Part of a small language model's weights: width 256, RMSNorm before each block.
Each number is 128 + 32 x the weight over its row's rms, rounded and kept within 0 to 255. Layers, rows and columns count from 0. The size above them is the row's rms in percent of the matrix's.

# layer 5 MLP down (transposed), 1024x256, rms 0.0648, rows 1003-1023, columns 0-63
size [109  78 137  89  79  95 111 119  98  93 107 111 109  99 111 103  98 131 107 100 109]
[[166  93 147  97  94 144 103 110  63 131 149 179 132  75 123 173 194 144 111 125 152 133 126 194  95  92 101 105 123 140  78  82 149 183 128 129 138 151 116 107 172 120 181 122  94  50 143 139 161 151 158 116 114 125  71 115  83 126 130 189 158 131 103 140]
 [124 111  88 103  92 122 118  93 160 134 109 102 140 128 148  95 183 151 111 129  78 145 188 167 172 120 153 128 119 122 129  58  69 134 111 152 173 118 149 125 141 133 145 136 174 107 109 124 125  95 119  89 109 152 169 169  91 211 101 159 151 130 121 119]
 [139 108 122  90 103  66  96 122 111 156  87 149 131 135 103 126 153 101  91 141 178 114  91 108 148 127 110 184 165  89  95 105 123 145 144 113 163 153 126 255 135 127 158 111  65 172 126 128 124 140 100 100 105 113  56 127 165 141 115 156 172  92 151 184]
 [162 116 163 134 113 134 155 174 135 175 119 139 158  99 143  95 134 103 152 111 115 103 161 123 117 129 153 155 140  67 123  43 112 123 139 137  93 136 137 129 145 142 145 153 127 126 127 123 171  73 163 137 167 141 126 177 135 189 165 148 189 156 125 127]
 [ 48 128 118 151 107 119 103 190 127 162 122 133 132  98 156 123 125 138 131 126 145  80 129 156 119 179 133 194 121 155  54 107 108 175 141  97 146 136  93 129 117 146 148 179  83 115  76 145 164  92 104  88  97 156 109 126 129 134 104 153 138 124  48 112]
 [117 146 143  71  55 174 114 117 151 141  95 117 146 111 154 107 135  89  97 102 161 107 137 100 132  99 156 139 158 119 103 159 194  86 148 110 119 166 149 103 200  35 182 180 170 105  60 130  55 116 135 125 117 148 125 113 165 116 107 121 133  94 156 146]
 [135 110  92 109 147 117 139  54  97  97 145 107 122 127 132 113 191 233 140 131 144 135 187 137 134 129 131 115 183  96 223 171  98 167 141 116 131 109 142 159 116  85  58 127 151  93  94 124 104 153 136 121 155 121  93 139 135 152 141 109 165 113 164 132]
 [157 145  96  96  85 137 135  98 137 133 155 109 145  88 111 126  90 131 106 122 111 159 139 105 172 108  85 209 169 105 122  79  89 143 135  80  90 133 109 208  62 133 168 129 140 170 133 177  79  81 150 139  87 119 106 138 155  74 111 128 124 131  83 144]
 [161  67 149 149 125 132 165 140  92 128 102 147 223 110 133 134 126 126 138 115 107 100 133  92 140  91 150 121 139  85  90 123 103 113 172 113 124  80 124  94  94 135 120 122  99 120 105 141 142  98 121 133  55 213 192 109 145 156 146 147  99 132 166 113]
 [153 139 153 102 100 125 114 142 120 163 171 107 125  90 108 130 140 164 126 138 149 148 109 131  88  88 192 106 166  60 105 123 153 157 134 170 109 144 177 121 140 154  84 103 123 133 164 160  54 173 104 172  83 124 116 119 142 159 152 137 161  65 161 101]
 [ 65 132 179 172 112 137 146 103  84 140 175 138  96 168 104 111 121 135 116 165 158 163 125 101 109  97  74 141 165 106 148 179 158 135 151 113 199 138 121 150 147 128 152  52 103 126 106  70 126 193 151 137  94 106  72 103 129 126 136  55 207 149  83 145]
 [141 107 144 166 131 120 142 114 116 138 116 145 163 181 114 100  95 165 120 114 131 134 115 168 117 131 107 191  94 139 139 117 113  92 127 206 105 167 137  91 122 185 155  90 119 121  86 111 138 139 132  78  84 167  74 134  76 134 104 109  80 126 120  82]
 [ 88 149 124  92 128 129 122 192 101 114 118 123 151  94 130 153 140 115 138 158 102  82  95 109 110 152 185 148 138 124 100 130 121  96  87 152 115 144 151 110 170 128 106 127 135 150 156 106 126 143 117 176  93 137  82 168 132 137 126 113 110 125 140 169]
 [147 131 100 139  93 173 160 188 136 117 110 112 199 138 124 111 134 118 151 107 153 109 162  95 160 106 145 153 129 128 106 154 168 121 146 151 140  92 135 118 126 148 113 146 120  85 173  87 135 155 126  96 191 152 115 137 130  86  59 178 109 139 119 169]
 [134 104 108 161 109 255 153 194 141 141 122 127 122 118 166 138 110 144 140  64 144 153 162 147  74 145 150 166 124 117 105  72 114 130 147 114 118 146 155  61 159  61 152 163 174 155 125 118 102 112 113 172 141 143 130 137 132 136 124  97  96 133 121  15]
 [147 161 122 148 116 152 126 166 128 131 157 167  80 116 157 125 173 127 154 100 138  94 168  75  62 181 165 109 138 171 171 166  90 155 115  75 154 115 117  86 120 157  69 165 115 165 176 178 107 108 122 134  65 147 148  88 152 127 117 133 118 104 121 109]
 [153 175 130 105 134 107 107  93  33 126 120  75 138 173 122 171  67 148 142 156 151 123  94 179 141 101 107 141 119 157 116 134 161  97 120 156 132 129 116  61 161 168 120 201 134 111  96  76 124  73 133 151  98 112 134 131 113 105 161 130 147 105 100 186]
 [118  89 145  99 124 131  89  92  75 147 126  87 168 165  48 147 117 126 117 135 214 170 137 148  76 135  83 170 166 152  95 156 147  73 153 127 195  67 140 155 167  99 102 120 136 147  95 158 118 163 183 140 155  86 119 134 146 155 140 175 138 160 139 183]
 [121 150 127 112 122 106 151 154 125 159 172 133 135 137 133 135 110 188  81 182 105 100 143  38 163  82 102 130  95 150 125 178 138 129  96  99 128 103 166  88  88 128 117 148 144 114  85 182 123  99 117 122 130 207 228 185  99 103 187 145 141 123 110 148]
 [152 136  91 187 117 128 111 145 132 103 127 157 130 153 104 172  91 107 155  90  87 173 139 150 143 118 121 122 123 163 119 103 148 154 138 160 100 112 123 180 137 162  88 112 128 102 120 138 133 152 111 150 135 148 161 111 128 105 119  87  89  85 130  71]
 [107 108 133  72  98 166 126 129 165 102 119 139 114 125 124 163 113 118 112 110 107 114 139 135  82 109 175  96  73 142 136 138 171 129 172 134 104  89 115 139 142  78  88  96 126 123 161 147 148 188  79 119 163 135 169 127 213 113 170 171 196 142 174 174]]
# layer 5 MLP up, 1024x256, rms 0.0639, rows 1004-1023, columns 0-63
size [ 83 119  96  79 100 101 112 103 105 111 104 109 106 106 105  99 115  99 110 110]
[[190 125 212 177 156 165 126 125 126 112 126 149 139 116 111 144  91 100 108 129 190  95  67  74  62  94  99  71  90 106 116 147  99 163 172 139  53  85 103  76 108 131 104 110 109 105 158 139 111 167 151 132  77 131 149  57 133 160 153 159 134 114 129 135]
 [133 106 135 128  93 197 102 107 129 150  83 201 136 121  86  98 159 114 139 107 169 133  56 152  95 131 126 138 132 182 158 108  95  93 107 164 141  98 173 103  92  99  99 177 214 200 126 138  99 166 153 132 126  79 176 109 150  77 203  93 156 107 190 133]
 [ 95  56 157 100 102  91 115 126 140 107 162 154 146 150  56 178 118  94  87 132 138 111 124 148 123 120  46  81 129 174 156 131 132 114 111  74  91 121 166 179 121  88 130 125 119 154 160 130  90 160 162 110 159 146 139 130 151  73 104 105  90 143 113  86]
 [125 139 138 151 159 191 116 112 145 152 164 145  74 165 113  84 155 195 135 114 157 175 165 188 179 114 127 113 123  83 167 141 145  89 134 135 109 160 214 210 139 127 119 175 147 122 116 117 117 154 165 100 118  69 141  62 137 108  93 132 143 136 148 127]
 [153 112 163 133 136  83  88  73 167 128 117 121 163 148 123 164 155 124 168  42  87 139 135  76 152 172 124 136 161  63 166  89  48 142 160 108 119 145  91 153 149 188  97  86  90  89 155  39 143 149 162  91 146 140 145 118  97 134 137 143 187 154  93 112]
 [187 117 162 130 106 162 145 150  54  80 129 137  87 142 111 148 101 103 119 135 129 102 126 133  74  81 107  86 119 164 101  93 103  74 178 132 120  61 144 176 134 153 159  99 146 161 162 181 129 170 129 114 115 135 163 152 158 144 143 159 136 104 142 126]
 [152 100 141 103 163 159 107 171 107 135 120 128 115 122 105  75 114 167  93 174 126 108 126 120 112  85 135 111 100 183 131 104  93 129 129 123 168 134 163 132 166 106  59  90 138 198  48  90 155 103 121 102 105 142 134 132 139 140  62 120 124 120 130 163]
 [128 179 108 140 145 134 110 154  88 139 147 116 130 160  74 157 113 108  95  97 114 140 115 169 107  80 148 134 137 153 149 150 113  82 174 150 152  94 159 158 152 117  84 143 124 172 107 136 200 146  89 185 199 117 168 150 163 104 137 102  77 194 141 138]
 [102 151 163 119 144  71 117 106 137 111 132 117 115 112 152 180  99 156 142 165 127  49 143 100 116 140  82 132  82 139 165 128  92 117 114  63 158 119 100 164 108 100 161 133 138 125 117 118 127 120 131 106 183 107 158 130 108 107 142 138 129 138  82 173]
 [154 156 129 207 129  93 104 139  98 115 147 164 124  82 137 126 155 148 131  80 121 107 140 113 113  89 129 112 134  98 118 121 108 144 115  99 109 132 134 162 141 202 132  98 143 128 157 104 128 127  96 101 146 166 189 143  66 152 126 157 151  83  99  24]
 [143 162 112 105 114  97 122  85  72 112  88 193 136 159 149 134 140 146 161  61 197  81 159 138 175 162  80 150 144 149 140 153 152  66 120  80  95  88 172 166 120 120  92  55 132 137 133 167 134 183 177 118 122 144 113  69 137 102 152 112 115 178  94 161]
 [127  46 164 150 151  72 111 121 175 127 158 110 159 115 111 106  85 162 140 157 189 136 110 164  70 118  69  81 149 152 142  55 100  74 162 106  99  99 135 115 128  68 105 124  95 138 135 203  71 216  95  98 164 132 167 104 104 137 139 147 112 109  87 117]
 [179 157 198  99 110 144 111 133 108 148 124  83  75 112 120 159 119 127 144 148 120 140  93 165 119 126  86 145 172 140 116 148 120 102 128 148 136  87 129 101 183 168 157 150 154  90 194 169 133 140 168 174 136  87 140 105 189 112 183  77  95 137 116 185]
 [129 101  89  98 138 128  96  77 123 126 138 163 174 160 132  90 184 157 157  58 153 107 139 147 107  79 122 126  75 124 179  95 148 106 194 171 146  78 183 102 179 157  80  73 147 166 102 157 118 115 163 167 194  96  88 133  76 114 115 104  91 131 154  86]
 [172 142 121 113 111  91 139 163 158 133 126 102  83  78 136 111  96  87  67 156 140 179  94  88 128 138 100  77 119  87 136 140 132  68 144  97 141 126  94 118 144 127 139 108  98 148 120 150 147 230 169 113 143 140 138  96 143 101  84 140 151 152 159  93]
 [147 106 103 150 146 166 113 106 168 129 159 163 126  88 190  85 106 124 149  76 104 130 138 109  97 126 112  89  74 115 134 121 118 126 143  83 121 111 115 139 142  86 134  85 124 153 154 118 181 120 150  92 168 124 120 142 136 188  68 126 134  88 109 135]
 [141 149 115 166  85 145 138 107 121  91 194 131 127 143 102  77 175 120 137  98 121 125 137 164  95  74 108  51 133 129 119 137 149 190 192 136 165 159 130 134 116  95 121 100  79 161 144 139 166 171 139 125 136 156  73  74  90 115 158 128 158 110 121 157]
 [122  88 171 207 111 118  80  81  90  98 112  59  94 139  71 157 143 150 171 119 161 143 131 125 168 105 149 129 146 134 136 127 153 147 171 173 157 158 152 109  95 139  88 138  94 144 185 140 166 105 105 142 153 114 129 138 134  91 172 128  89 190 188 113]
 [ 96 108 134  93 189 152 109 187 112 163 123 147 140 123  82 161  90 131  90 142 203 131 106  54  70 124 104 113 148 128 153 175 129  86 107  73 137 116 172 118 119 141 116  90 239 118 169 114 109 220 159  89 107 112 146 164 174 127 159  76 123 181 151 127]
 [183 136  98 131 157 167 100  77 115 160  56 141  94  87 155 167  72  95 127 131 105 148 127 165 110 151 164  91 122 173 119 139 141 114 127  96 128 152 205 154 128 142  63  74 115 125 104 126 133 135 166 155 160  80 136 174 165 143 167 149 101 163 142  73]]